config.toml
positions = "learned"
lr_head = 0.00884
warmup_steps = 200
dataset = "wikipedia_en"
Each number is 128 + 32 x the weight over its row's rms, rounded and kept within 0 to 255. Layers, rows and columns count from 0. The size above them is the row's rms in percent of the matrix's.

# layer 3 MLP down (transposed), 512x128, rms 0.0697, rows 327-379, columns 64-127
size [106  92 115  82  97 106  86  76 104  92  95  77  92  68  95  79  77 116  93  71  95 119  85 107  86 105 103  82  90  87 118  72  69 104  93  97 104  94  94 101  88 114 110  94  90  89 117  76  76 120  97  80 108]
[[123 179 149 125 103 143 165 137 138  94 199 151 112 191 123 120 119 133 159  76 100 120 126 123 197 125 135 132 117 101 118  95 165  96 111 160 187 119 119  84 137 209 104 118  75  99  89 200 169 177 200 160 135  90 128  66 146 189 143 129 139  86 111 113]
 [152 164 180  59 131 119 155 148 105 175 148 101 127  84 153 126 140 143 136 144 152 139 123  62 177  96 108 153  92 111 131 117 123  73 117 149 115  87 118 169 161 109 135 152 153 201 142 189 106 137 137  78  94 142  52  78 130  88 165  81 126 144 145 128]
 [110 115  77  84 190  86 126 127  85 138 145 138 122 136 130 117  94 181  94 143 127 147  70 144 164 128 178  90 157 152 157 111 147  92 117 134 191 140 118 164  51 154 119 135 123  86 143  77  87 132  91 107 121 212 123 113 116 149  69 120  73 126 141 109]
 [171 111 172 128 145 128 146 155 133 114 118 141 109 160 176 131 181 182 176 102 110 142 157 129 125 107  95  91 118 140 169 151 157 143 197 170 156 180 134 118 169 109  94 121 166 128 130  65  95 102 148 170 119 113  95 176 132 100 107 129 181 112 105 143]
 [143 173 159 127 109  82  91 130 109 166 119 179 144 154 176 128 205 113 152  84  89  99 128 132  87 131 170 132 148  82 141 127 142 134  82 234 146  74 114 132 138 110 106  71 176 195  82 102 139 192 104  99 118 101  84 115 129 147 131  80 123 169 149  73]
 [130 132 160  73 198 125 187 103 127 143  78 165 119 123  91 151 117 104 127 139  67  75 181 157 134 128 171 130 125 130 117 139 136 114 136 133  89 135 114 141 130 148 172  54 151 184 126 147 174 139 144 156  80 129 171 163 201 110 132 136 113 127 139 122]
 [180 178 171 176 106 123 108  88 103 104 145 103 171 136 179 161 127  92 142  52 159 107 105  94 101 192 137 113 108  87 143 120 168 122  91 140 130 168 198 138 113 131 108 125 115 170 113 146 111 151 128 143 153 111 110 129 158  94 175 103  82 100 156 112]
 [123  97 136 157 131 104 111  70  65 213 137 119 130 106 165  84 118 155 130 145 106 140 101 125 114  91 115 116  83 154 182 138 156 142  77 109 100 119 159 131 118 130 129 141 173  90  49 161 141 131 134 162 125 125 164  93 144  97 166 109 115 184 153 182]
 [153 158 150 150 113 144 104 195 139  95  99 122 202 105  97 123 206 118 157  72 127 112 163 104 100  73 135 146 146 177 128  73 149  93 109 123 138 124 149 140 163 111 150 102 111 162 152 152 140 104 197 179 149 179  73 128  98 140 106  82 144 136 168  96]
 [200 158 108  26 145  92 102 120 144 123  99  86  98 150 166 120  66 138 136 125 122 149  90 167 138 140 122  75 112 126 199  94 158 164 105 121  60 101  84 129 140 145 136 151 154 100 158 117 115 172 106 150 130  94  61 161  83 158 141 106  83 117 122  81]
 [102 118 179  78 169  78  86  79  62 119 121 168 146 122 143 155 156 133  91 132 147  96 155 127 138 100 108 134 144  77 103 185 140 119 124 193 148  97 169 123 157 108 146 109  92 167 153 137 122 108 124 142  89  86  76 107  82  94 132 115  92 114 114 100]
 [166 124 128  82 145 200 121 174 131 157 117 137 138 187 167 141 164 153 134 106 102 165 153 159 110 156 121 176  84  97 177 115 153  89 163 161 227 146 174 107 120  94 129  86 115 157 163 107 135 160  91 100 139  83  85 145 126  88 156  81 133  98 125 115]
 [142 130 152 152 165 151 133 170 114 129 102 173  81 107 131  72  96 135 105 147 203 134  89 138 155  89 107 165  87 138 149 114 123 109  83  62  44 199 176 171 106 129 178 173 107 131 102 148 187 148 118 141 153 121 129 146 111 139 163 107 138 139 127 182]
 [149 138 144  74 169 124  54  72 149 132 117 143 168  94 156 170 177 126 123 182 160 114 151 102 139  99 104 142 139 118  92 132 181 119 156 104 196 102 120 162 162 145 137  93 139 151  89 107 158 178 138 149 173 125 166 168 154  94 153 101  81 122 133 154]
 [154 125 123 106 181 107 111 166 105  82 143 132  72 104 162 104 125 142  97 109  97 175 147 108 143 113 178 159 141 115 118  95 147  88 151 115 139 114 133 182 183 154  88 163  52  91 159 159 152  71 130 116 168 102 106 141 109 127 113  87 163  97 108 104]
 [119  96 148 108 154 124 118 198 126 146 156 161 143 128 113 124 131 126 117 221  55 125 105 130 199  56 126 131 136 139 184 158 178 175 101 111 200 109 138 130 190 149 136 119 121 158  59 146 165 132 133 130 145 104  94 112 113 112 105 118  94 130 132 132]
 [126 136  96 113 135 184 134 147 106 147 130  87 112 179 157 124 115 143 151 118 141 151 118 119 143 162 152  79 163 153 122 131 159 131 123 180 233 128  69  84 143 104 133 154 154 138 150  73 119 112 123 138 140 180  23 177 108 153 116 116 174 106 130  88]
 [169 113 123  69 121  97 128 179 112  92 117  65 132 102 157 140 173  98 141 172 152 175 160 154 107 137 168 130 129 125 177 106 112 153 147 175 137 255 136 120 117 139  83 120 183  86 148 139 143 106 169 104  87 129  76 197 154 153 147 135 154 157 164 133]
 [152 113 143 124  69 181 132 128 111 154 180 145 127 131  86  91 150 116 152  78 115 135 131 101 143 122 104 170 154 164 193 168 121 109 128  91 141 179 143  97 117 106 140 135 177 153 166 172 117 180 184 167 103 145 107 122 130 114 149  72 115  79 173 159]
 [128 181 111  85 120 162 117 113 108 145 152 137 154  93  55 139  77 172 100 100 137 125 104 142 155 193 143 117 144 108 148 145  98 173 150 143  99 178 115 172 141  94 106  73 122  97 129  93 128 164 174 140 143 161  99  99 182 136 121 134 105 112 179 165]
 [105 147 140 126 158  85 145 112 169 137 130 124 112 105 111 146 137 104 150 118 165   0 141 140 131 174 189 142 112  98 148 163 157 106 145 124 139 174 141 168  86 161 114 152 126 137 132 137 148 181 149 100 119 140 118  89 108  89  86 138 155 171  82 132]
 [102 109 144 128 145 128 153 121 136 205  84 162 131 155 137 165  75  96 143  84  91 132  97 102 148 180 123 147 148  98 143 195 133 102  88 125 131  81 121 117 118 141 137 146  79 140 113  92 155 184 121 108 135 131  99 117 112  83 204 123  79 169 153 116]
 [150 104 100  69 177 122 140  88  92 131  97 151  91 163  53 155 137 148 133 237 122 142  97 118 209 188 161 115 123  92 121 147 136 102 164 157 142 123 159 139  94 142 151 129 162 129 156 164 119 200 152 107  83 107 136 170 142 168 102 141 148 114 114 169]
 [140 123 117  72 129  92 173 160 156  98 123 113 148 115 203 151 116  84 167  94 168 107 107 171  96  66  89 100 121 115 120 155  93 119 130 106 151  84 120 116  80 148 161  76 154  93 118 131 135 115 173 128 181 169  91 144  56 118 142  86 160 111  98 153]
 [133  77 105 165 160 150 171 159  57  98 124 123 136 156 131 147 108 105  80  87 144  99 191  88  86 171 106  79  91 121 108 128 129 107 135 105 173 154 120 128 140 101 119 182 106 107 111 144 112 118  89  66  60 153 117 166  73 120  90 118 131 124 125  90]
 [147 203 144 162 131 136  67  99 133  81 157 139 115 152 136 120 120 145 187  65 128  98  75 152 112 114 146 134  94 188 116 124  85  72 143 108 121 115 117 138 167 115 140 118 132 159 208 138 168 123 141 130 131 111 153 160 117 130  71 110 125 131 110 121]
 [140 121  68  90 135 177 218 109 141 197 130 209 181 159 151  79 104 136 121 163  93  82 121 157 118  85 128 176 116 157 114 139 113 131 121 119 121  89 149 147 118 129 128 103 102 119 119 117 163 167  83 123 181 132 127 135 138 136 178  58  88 163 110 168]
 [117 220 147  82 118 104  45 167 101 144 166 144 143 149 152  87 135  84 166 160 119 128  87 117 146 126 165 123 141  75 142 156 145 110 141 124 110 122 149 184 150  74 141 154 169 110 184 132 173  85 112 103 192 215 168 190 153 133 119 105  99 105 129 129]
 [148 159 144 138 141 110 148 138 201  52 138 144 156  78 102 159 144 134 148  89 146 151  78 104 202 120 122 168 114 147 158 137 123  92 106  62 100  82 192 130 132 113 130 128 153 175  69 137 152 115 134 123 166  94  86 133 137 135 150 143  78 139 144 143]
 [198  84  99 125 155 130 180 143  74 141 127 113 166 171 149 114 149 116 182  26 187 205 124  81  91 143 119  94 142 135 128 117 127 140 113 153 176 104 141  98 135 121 100 147  96 142  73 173 166 108  93 134 172 143  60  71 124 161 158  64 107  82 113  97]
 [140 161 146 181 158 153 116 125 124 109 126  77 101 136 174 130 112 182 153  82  99  69 149 120  77 120 140 155 146 136  96 155 139 124 175 156 130  91  44 140  91 146 184 172 117  91 166 107 157 145  86 109  61 165 140 128  96 124 121 129 182 130 128 130]
 [175  85 101 168  88 112 126 117 153 115 117 148 160  98 155 101  88 144 125 127 104 127 142 181 138 170  81 172 185 135 155 117 161  88 157 117  71 184 161 101 119 117 118 143 136 190 127 123 124  97 111  96  96 117 132 146 149 171  96 140  95 175 115 126]
 [203 135 154 113 104  91 114 150 213 124 116 153 165 127 187 146 175 158 150 120  96 151 137 145 168 114 103  93 113 145 150 157 156  39 185 164 148  96 116 160 143 135 113 155 123 157  94 192 168 141 103  93 104 127 152 110 114 143 128  97  99 111 119 163]
 [172 144 111  87 161 144 144 116  63  54 153  77 155 137 147 128 166  82 132  83 191 179 123  75  68  93 109 202 123 169 117 104 179  96 152 162 125 132 143  86 126 160  92  57 134 127 141 117  85  97 148 108 150 160 106 126 135  80 121 118 131 120  97 121]
 [126 124 139 163  67  78 163 116 105  68  89 130 180 156  65 142 167 158 111 175 128 122 113 141 114 150 152 167  32 130  85 148 220 162 132 217 198 164  97 113 139 109 124 134 131 124 157 106 148 188  96 124 154 176 127 160 112 124 119 117 145  97 128 105]
 [135 128 113 131 121 111 142 136  84 109 123 153 130 145 123 121 157  74  80 137 115 156 148 111 150 111 140 175 136 106 121 160 101 134 109 117 105 110  33  52 137 127 135 108 185  99 161 126 158 209 112 163 141 182 107 113 141 133 188  92  70 112 186 116]
 [130 213 164  59 102 153 111 163 106 128 145 156  63  71 118 124 143  85 111 126 136 142 134  92 120 137 155 147 129 135 157 132 126 149 241 109 154 106  88  98 147 120 116 104 114 144 122  85 179 110  83 122 163  87 121 157 101 114 149 118 102 129 133 128]
 [111 138 139 156 151 178 112 117 154 133 126 174 131 120  94 138 103 165 132 153 152 103 131 169 147 151 132 115 111 145 120 134 114 113  64 145 114  80 116 134  86 128 163 169 196 159 123 132 188 166  85 133  92 156 164 163 124 150 105  72 141 143  84 141]
 [126 102 116 137 176 176 140 123 201 154 109 130 147 124  65 136  98 103 175 105 124 194 144 158 143 160 174 155 131 107 166 140 206 112 141 129  30 149 168 123 181 123 155  76 119  95 105 148 108 156 145 131 105  95 108 144 105 182 172 109 137  78 110 157]
 [104  92  98 170 150 153 103 152 143 122 138 110 118 163 100  70 134  99 161  88 135 178 142 126 128 107 146 101 139 111 150  93 144 113 186 113 127  95 152 130 134 143 110  84 111 201 103 164 137  84 144  89 170 142 113 118 124 134 140 129 147 181 156 170]
 [128 121 127 154 111 106 163  83 192 146 185 106 151 122 176 179 136 140 190 107 167 140 105 178 157 183 129 119 134 158 171  93 197 137 135 109 162 114 124 122 127 130 104 126 179  79  84  99 101 196 142 104 140 136 169 157 155 164 125 142  79 167 193 123]
 [118 143 142 127 160 125 127 116 118  90 165 116 111 142  89 124 148 112 130  93 155 118 121 163 117 185  84  98 151 114 165 113 133 164 133 175 128 178 161 176 111  93 148 116 153 182 120  94 163 131 123 116 109 120 122 133  89 116 106 119 149 126 117 146]
 [ 99 183 139 117 119 120 124 139 103 149 130 101 118 124  51 135 143 107  89 206 135 142 126 124 142  73 116 173 160  80 134  53 130 124 145  96 142 121 105 124  96  80 142 142 131 183 186 117 109 151 133  94 120 101  89 165 131 171 115  89  82 124 175 114]
 [ 97 117 108 145 154 190 117 141 119 169 110  55 138 179 171 115 142 163 164  57 144  92 135  64 180  79  85 117 140 115 163 174 179 131 106  75 137 121 114 130 101 137 154  97 150 136 128 120 113  78  94  88  89 143 130 130 125 123  87 163 131  61 153 104]
 [102 161 119  75  93 126 134 117 151 108 115  71 107 129 116 141 156  73 160 167 167 117 131 155 103 197 187 172  91 135 101 130 162 143 182 145 129 103  83 101 164 123 178 149 138  97 178  56 191 120 166 177 138 117 208 207 173 128  99  70 136 119  82 105]
 [162 134 142 172 118  78 140 129 152  89 147 134 180 119 169 108 177 115 182  58 132 116  79  84 199  74 119 131 166 136 123 116 147 114 150 159 184 171 175 114 133 135 136 114 181 173 117 197 105 137 139 118 110 105 145 163 128 154 155 120 135 162 162  79]
 [178 127 105 148 120 132 142 151 166 150 129 181 145 166 142 130 130 147 180  85  99  79 117 120 111 133 174  97 178  58 106 132 115 119 114 138  92 111 170 137  80  76 186 160 158 122 111 112 153 168 174 142 124 176 159  94 132 142 126  74 192 132 142  89]
 [135 139  58 109  95 130 160 143 158 184  89 135 107 134 113 125  99 101 141 187  77 138 114 160  93  22 114 128 203 137  75 169  99 182 119 135 122 146 120  97 116 172  95 201 129 157 100  97 129 113 172 131 135 105 120 202 130 115 133 148 120  65  70 111]
 [165 174 141  84 183  86  96 139  89 110 163 135 135 107 154 175 104 106 136  36  71 147  90 150 172 121  97 141 118 139 102 131 119  67 169 113 154  69  94 183 137  98 159 125  80 139  95 197 164 116 143 126 187 113  97 151  80 180 117 150  71  95 112 112]
 [165 101 186 144 148 106 146 126 150  82 168 122 102 160 152 149 124 104 130  80 108 107 146 129 138 136  79 173 104 117 110 115 137 120 154 171 177 209 175 146 120  97 118 155 146  91 154 158 130 143 145 142  81  88 160 162  73 121 171 118 159  58  95 117]
 [146 136  92  77 132  77 109 160  99 176 129 113 167 176  93 139 105 132 174 143  85 178 195  88 149 157 136  96 158  41 170  94 119 106 120 174 152 139 134 108 148 138 139 121  86  84 147 139 142 125 102 149 133 161  99 132 198 202 164 137 178 189 124 181]
 [186  77 121 124 160  93 141 188 171 117 113 147 146 142 130  91  90 151  97  81 215 108 154 110 155  92 127 136 154 126 156 127 152 120 177 108 165 118 122 121 152 107 136  84 142 123  84 123  86 112 109 151 121 173 118 152 119  99 108 129  84 151 129 144]
 [146 118 134 113 119 148 143 138 160 141 123  58 168  81  91 116 135 102 162 160 121 159 145 108 103 173 128 143 118  75 143 103  79  74 119 115 171  67 114  48 190 152  72 205 125 128 141 154 105 120 108 122 115  76 120 167  90 137 145 142 127 112 137  55]]
# layer 3 MLP up, 512x128, rms 0.115, rows 328-379, columns 64-127
size [103 118  90 111  90  94  96 105 110 118  79 104  92  88  98  83  93  93  88  74 105  80 124  88 120  99  95 103  87 113  82  85 112  80 103  84  91  94 110 102 108 105 102  91 104 111  85  87 122  71 101  72]
[[ 57 188 178 166 172  84  61  74 174 123 126 171 173 140 123 122 138 100 144 131 132 151 129 127  77 178 159 117 154 126 160  95 159 121  93  99 148 100 125  73 101  94  95 136 105 164 136  95 108  93  91 138 173  99 147 101 118 138 208 197 142 112  91 149]
 [133  76 144 116 145  82 107 115 128 151 127 164 163 146 148 121  92 175  68 143 143  90  74 112 167 107 186 132 122 133 165  85 166  80 115 153 157 155 146 139 105 124 145 149  85  65 155  85  99 128  98 120 143 119 113 150  88  94  99 158  72 154 151 102]
 [ 98 137 151 186  81 106  73 130 123 144 140 143 124 102 178 106 138 134  94 131  91  92 132 133 137  73  84 166 173 145 127  46 168 147  86  80 129 136 115 133 129 113 144 135 154 132 145 131 125 181 128 151  87 142 117 143 190 147 174 124  83  88 147 148]
 [ 87 103 134 149 229 125  58 133 166 121  85  34 179 216 102  98  83 123  81  93 113  89 121 129 129 131 136 124  96 154  99 126 116 167 123 172 158 131  84 107  93 138 107 140 143 104 101  86  83 143 113 143 121  82  62 153 129 121 129 162  99 126 167 160]
 [135 128 131 183 112 181 125 127 114 104 103 181  92 134 160 116  90 107 145 136  71 126 120  98 139  72 138 118 154 109 100  90  72 131  86 175 157 114 123  90 141 147 167 112 114 165 177 127 100 113 167 159  98 131 141 111 200 167 148 137 111 131 154 110]
 [116 165 137 136 147 102 140  95 193 103 127  89 193 114 153 135  96 131 174 142 124  84 135 114  86  96 130 103 129  91 141 110 167 110 106 114 151  75 197 104  79  90 117 180 122 196 108 130 158 103 118 119 117  85 101 193 121 138 174  97  84 131 174  75]
 [132 141 197 115 113  80 130 183 107 137 144 141 171 142 180 155 167  97 122 128 120  81 133 131 104 120 112 141 113  71 114 122 127 125 108 162 135 120 115 179 169 138 131  95 208 149 139 106 148 171 110  95  83 108 157 112 187 147 109  96 140 179 104  96]
 [ 91  95 118 128 122 152 125 149  93 138 126 133 107 101 158 102 141  87  87  71 186 116  87 118 211 172 131 123  49 121 118 137  96 171 108 165 138  83  69 123 109 144 139 154 200 196  93  70 130  88 141 144 140 124 153 124 130 150 163 117 107 101 166 129]
 [ 90 179 131 100 102 202 107 182  96 117  97 185 112 139 124 120 120 121 147 122 123 147 128 115 180 147 132 143 146 122 180 167 103 108 153 132 161 127 182 178 105  66 164 150 107 121 170 135 162 161 160 141 172  98 138  80 108 149 181 130 149 106 110 122]
 [128  61 135 134 158 138  82 191 112 127 143 141 150 105 131 103  78 124  75 127  91 195 107 158 111 177 108 116 132 104 117 138 108 140 144 137 110 142 152  72  89 151 145  85 139 156 188  62 100 120 157 126 132  63 134 124 132 128 139 150 148  49  95 126]
 [130 107  90 112 133 104 124 144 103 146 171 140 160 164 116 114  89 101 102 107  90 106 188 165 116 175  87  84 161  96 135  86  94 140 178 150 133 137 116  52 138  86  86  90 110 189 185 111 131  97 160 121 154 137 149  74 110 149 133 130 143 122  66 138]
 [132 162 140 134  84 117 148 115 111 106  86 116 130 124 146 143 174 131  58 169 128 156  81 114 117 110 108 171 130 158 104 170 118 133 146 105 188 142 148 170  79  87 183 148  90 120  68 126 126  93 138 136 164 106 129 128 127 135 163  75 179 122 165 155]
 [100 129 114  76 124  73  92 124 168 129 126 136 157 113 170 156 150 144  31 146 149 121 156 118 146 118  87 135 129 120 140 128 140  82 143 139 172  91 139 149 152 136 119 137 153 127  81 107 133 176 151 162 197 105 173 155 115  95 177 101 111  82 139 206]
 [136 100 184 153 121 116 121 100 121 150 108  81 160 121 127 113 129 135  93 168 140 116 129  99 170 131  70 100 142 178 158 134 133 135  78 165 154 171 123 113  90 117 125 115 120 110 135 102  75 131 107 182 120 155 103 115 140 146 155 142 173 104 154 127]
 [155 129 181  83 109 183 156 107 171 119  84  91 126 108 171 152 120 107 115 165 141 168  92 100 144 141 190  68 176 116 130 154 159 139  81 190 158 140 130 124 127 187 110 123 135  78 103 137 107 137 113 108 108 155 110 131  82 171 168  97 184 125 155  98]
 [153 153 125 105 143 191 129 165 101 191 104 139  46 109 198 124 154 116 124  85 111 123 170 130 136 153 180 121 165 138 105 125 144 142 126 200 160 106  88 127 173 131  92 112 151 197 155  89 134 118 142 130 157 161 141  92 114 155 155 110 162  77  94  84]
 [121 126  82 104 160 134  96 110 128  95 134 166 116  45 175 133  56 158 130 183 148 127 151 124 104 149 131 179 172 121 133  78 153 128 185 154 143 169 136  78  91 141 112 195  39 121 137 105 143  72 155 136 180  96 173 102 109 149 132 122 139 107 132 146]
 [143 181 144  57 108 112  87  88 136 123 128 126 106 193  72 126 114  90 120  98  89 106 135 143 122 145 164 183 125 146 127 176 122 134 157  87 135 141 148 100 138  45 139 188 120  76 128 104 122 184 119 154 148 149 153 178 165 111 125  90 144  86 134 138]
 [174 105 127 119 159 165 132 161 178 110 119 106 126 138 161  99 137 152  71 141 121 152 152 103  70 155 128 142 152 168 114 158 151 121 119 163 132 144 171  99 136 135 154 135 118 121 114  33 100  83 145 145 147  90 109 133 132 129 199 180 129 144  66 135]
 [153 167 136 112 190 131 117 170 157 126  86 129 171  70 175 142 119 145 121 118 197  91 158  83  87 115 171 139 197  99 168 103 103 122 117 123 126 109 111 140  98 139 114 126 124 135 103 164 128 231 138 125 138 138 114 131 139 148 162 117  80 158 115 178]
 [172 111  91 116 112 133 123 138 104  99 156 147 145 135 170 194  97 100 162 148  53 142 137 156 139 134 123  83 160  96  90 110 139 154 139  63  80  87 134  97  89  99 143 106 153  74 163 160 199 195 117  95 110 152 111 148 145 141 161 141 129 114 146  90]
 [142 185 163 117 148 138 122 116 127 111 144 137 123 131 112  67 111 157 151  93  86 152 125 155 124 119 168 136 140 130 122 104  82 109  63 133 157 101 187 107 155 105 160 176 124 125 138  59 118 134 140 103 124 111 184 168 149 178 172  99  81  85 155  87]
 [136 117 165 124  55 117  99 135 131 151 147 154 115 152 122 134 214 137  76 177  85 120 154 130 109 134  82 148 189  65 167 114  87  73 126  71 129 162 185 152  68  89 107 146 150 112 132 104  55 133 150  98  66 130 186 104 161 153 144 147 115 173 154  79]
 [ 66 133 155 129  92 128 119 129 115 154  93 149 114 180 153  77 109 128 101  69 122  71 138 122 117 160 107 103 119 177  85  98  44 155 114 142 125 140 179 108 108  94 140 172 134 136 158 120 129 108 143  61 100 198 119 157  89 113  97 148 148  87 118 168]
 [ 88 100 159 108 172 136  69 151 161 115 136 123 146 112 102 116 150 141  83 100 114 112 148 171 136  89 182 109 116 168  92 139  93 135 138 100 136  84  90  52  96 111 173 145 176  89 116 113 129 105 165 173 154 177 151 195  67 116 114 128 136 134 126  97]
 [105 156  51  79 131 133  90 123 162 134 129 152 154 116 163  68 121 118  69  97 129 149  65 160 160 141 172 146  99 137 103  72 152 123  98 148 186  89 194 174 143 122 140 138 135 148 130 133 154  94 104 161 161 101 137 132 123 127 164 110 133 144 107 154]
 [117 110 141 112 217  88 112 103 103 152 126 151 113  85 144 151 135 142 126 117 177 163 128  88 125  97 159 160  95 114 105 134 118 158 157 155 155 101  92 117 153 131 128 131 120  72 118 170 148  95 134 114 122 172 243 151 100 122  99 110  91 121 159  46]
 [147  84  81  72 115 125 152 123 129 161  94  53 140  64 139 144  77 119 119 140 114 125 162 138 121 140 122  79 102  88  80  74 172 179  98 127  72 147 106 137 129 124 103 118 112 165  89  81 147 162 177 145 102 111 145 143 137 138 100  52 148 164 127 102]
 [144 158  97  99 157 160 124 117 151 136 146 171 165  66 147 125 140 185 114 122 135 161 125 153 152 107 171 132 168 126 146 100 153 130 129  88 180  55 117  77 155  71 130 146 116 155 120 157 154  89 113 113 164 177 107 125 138 147 130  76 155 118 145 110]
 [128  88 137 100 149 140 103 126 158 130 202 136 149 141 196  75  93 136  66 166 111 131  73  99  72 179 125 121 111 185  89 131 145 113  98 109  67 133 145 106  90  92 157 203 147 108 147 148 169  94 134 145  71 153 107 163  95  97 157  67 142 135 141 166]
 [112 205 129 115 118  86 160  86 140  98 163 155 101 130 104 120 141 101 168 127 131  75 125 119  61 135 141 208 171  69  87 211 113 174 115 129 120  78 133 111 135 120 154 102  58 157 147 156 130  75 115 146 142 122 193 106 178 162 130 154 122 161  94  49]
 [123 155 143  73 113  75  61  96 117 128  78 142  84 188 127 153  93 155 141 122 143 115 124  91 106  98 135 181 113 152  96 177 115 127 138 203  95 101 118 158 102  89  95 107 110 178 100 204 190 138  80 113 154  95 149 161 112 138  95 103 147 142 158 171]
 [ 71 123 136 136 139 109 143 135  94 165 100 132  88 192 162  84 122 109  81 196 108  69 109 149  90 153 115 112 149  80  82 121 170 148 154 194 135 129 147 117 112  86 112 147 146 181 154  93 101 129 139 176 190 135 107 144 105 157 151 131  83 137 107 150]
 [132 139 135 128 154  70 139 163 135  75 107  71 136 125 138 145  89 185 147 109 100  97  85  99  81 147 114  95 100 139  59 137 156 134  94 176  99 100 130  83 137 166 169  61  85 133 123 110 170 142  85 165 147 153 108 159 100 152 147  74 132  93 143 103]
 [175 145 132 214 116 117 139 112 103  90  82 127 125 132 157 170 163  85 100 148 107 160 152 167 158 117 124 112 154  86  91 138 103 134 136 154 166 117 167  56  75  88 162 210  70  93 154 139 151 121 104 149  90 122 160 114 164 171 104 179 170  95 179  89]
 [159 114 179 114  89 127 114 129 135 169 116 159 109 116 205 144 115 169  49 145 131 133 107 107 150  90  95 137  95 135 112 146 120 126 154 134 160 129 135 118 185 168 120  59  75  95  91 140 126 113  54 187 136 161 140 117 101 117 146 144 104 151 174 108]
 [162 136 141  72 120 138 156 141 117 126 128 122  91 142 105 138 103 112 132  93 130 160 188 123 178 182 154 170 146 140  59 121 111 125 154 137 146  87 186 146 178 141 164 125 111 126 171 133 124 110  75 140 145 172  65 139 152 105 151 105  66 132 173  66]
 [ 97 151 147  72 130 119 150  40 126 147 172 141  56 161 113 141 123 134 135 111 125  78 135 129 153 101 193 148  87 155  77 166  95 101  80 154 125 147 180 120 147  80 180  79 170 145 151 121 114 128 156 118 119 201 126 161 199 116 143 185  71 131 121  85]
 [121 133 161  87 127 134 119 122 136 120 166 156 145  78 116 122 120 145 192 131 111 124 152 202 136  92  89 114 159 159 114 151 130 152 119 131 171 107  78  86  91 161 139 141 137 110 150  58 148 152  89 198  81 157 200 173 144 129 117 109 102 165  81 102]
 [ 77  98 163  83 167  99 118 115  94 132 179 133 117 134 192 162 136  88 128 106 139 122 100 184 137 116  85 143 148 124  92 110 183 111 183 158 170 108 129 158 100 112 131 169 144  99 170  65 139  91 139 168  81  92 110 124 149 120 102 134 123 205 102 121]
 [189 102 145 130 151 178 136 170  86 159 107 133 103 176 145 148 188 179 119 143 138  95 121 142 145 136 147 221  89 164  57 144 140  85 104 117 123 134 174 153  82 124 110 128 126 146 131 118  83 170  78 133  80 122 180 170 124 143  96 169 132 126 131 145]
 [109 127 212  87 143  83 128 131 108 249 122 134 142 146 116 150 112 188  99 175 109 117  99 114 113 149 156 114 110 151 104 153 124 117 114 146 164 108 127 134  93 150 122 100 147 169 101 106  84 139  85 145 146 204 117 161 128 138 111 202 134 152 112 111]
 [136 111 121 100 126 113  93  99 150 150 115 114 159 114 144  90 116  95 152 102 104 109 122 113 100 226 179 137  96 135 137  99 117 101  96  76 119 101 124  97  64 137 167 164  93  85  98 146 143 147 117 214 123  96 112 169 129 121  50 162 113  75  89 109]
 [120 145 179  61  94 147 176  83 167 150 134 112 104  98 190 112 117 159 101 136 122 141 127 158 159 109 141 209  61 158  80 111 150 170 150 165 140 120  71 124 205 122 150 125 147  87 169 126 144 149 109 136  92 109 176 139 168 164 144  99  97 149 125  84]
 [102 164 109 110 166 151 128 132 107 131 107 111  91 136 108 134 109 109  88  96 148 108 153 135 139 128 155 100 156 117 127  84 125 199  87  91  99  76  88 150 144 163 146 180 121 208 114  72 124 138 126 131 132 117 180 173  99 107 123  91  85 193 104  91]
 [137 133  93 126 166 161  66 159 170 102  57  80 162 124 208 135 138 144 110 162 151  98 137 137 149  99  89 145 123 139 140 169 122 168  96 129  66 140  89 146 101 148 115 112 163  81 133 126  80 121 117 175 119 158 157 123  69 123 142 173 125 165 198 107]
 [129 122 120 137 137 158 161 168  93 158 133 174 127 144 157 109 157 128  95  86  67  83 123 145 182 138 205  89 131  87 121 163 125 130  80 137 190 107 185 133 160 106 113 124 156 146  74  93  76 153  87 120  87 152 150 148 110 135 137  90 174 122 151 100]
 [143 125  98 105 171 188 115 119 138 128 130 104 149  99 132 108 118 133 151 105  63 143 126 140 166 100 155 109 101 101  86 147 117 179  95 115 182  54 121 128 125  98 174 169  98 144 112 160 218 151 129 133 100  97 169 167  81 119 155 161  80 142 169  78]
 [160 139 118 135  91 145 118 169  76 143 149 131  96 161 174 112 160  98  72 130 108  77 135 146 163 153  89 159 167  97 142 115 155  99 113 188 102 137 162 160  86  65 188 138 129 105 122 125 131 111  69  95  86  95 199 101 172 115  93 176 177 128 140 161]
 [132 115  93 108 166 137  91 142 161 119 163  83 168  76 117 151  67 158  66 161  96 144 190  57 128 132 109 184 131 173 131 141 138 169 149 133 100 144 158  34  97 147 123  60  58 102 145 130 109 129  93 126 162  70 108 124  88  88 187 181 150 148 145 108]
 [135  97 152 144 125 193  86 153 173 145 163 114 161 120 170  90  95 133 112 109  68 165 128 121  83 152 141 107 134 210 138  81  90 106 101 102 183 207 119 119  94 147  78 156 114  95 135 129 118 117 111 119 136 175  94 162  90  99 143 158 139 157 164 168]
 [158 107 137 106  76  77 112 162  70 121 141 129 120 191 140 115 148 148  84 142 106 132  93 157 170 163  85  47 111 139 120 105 142 136 110  93 141 154  86 174  94 127 117 150 135 106  73 118 124 175 110 116 140 166 154 110 113 147 168 177 145 180 138 113]]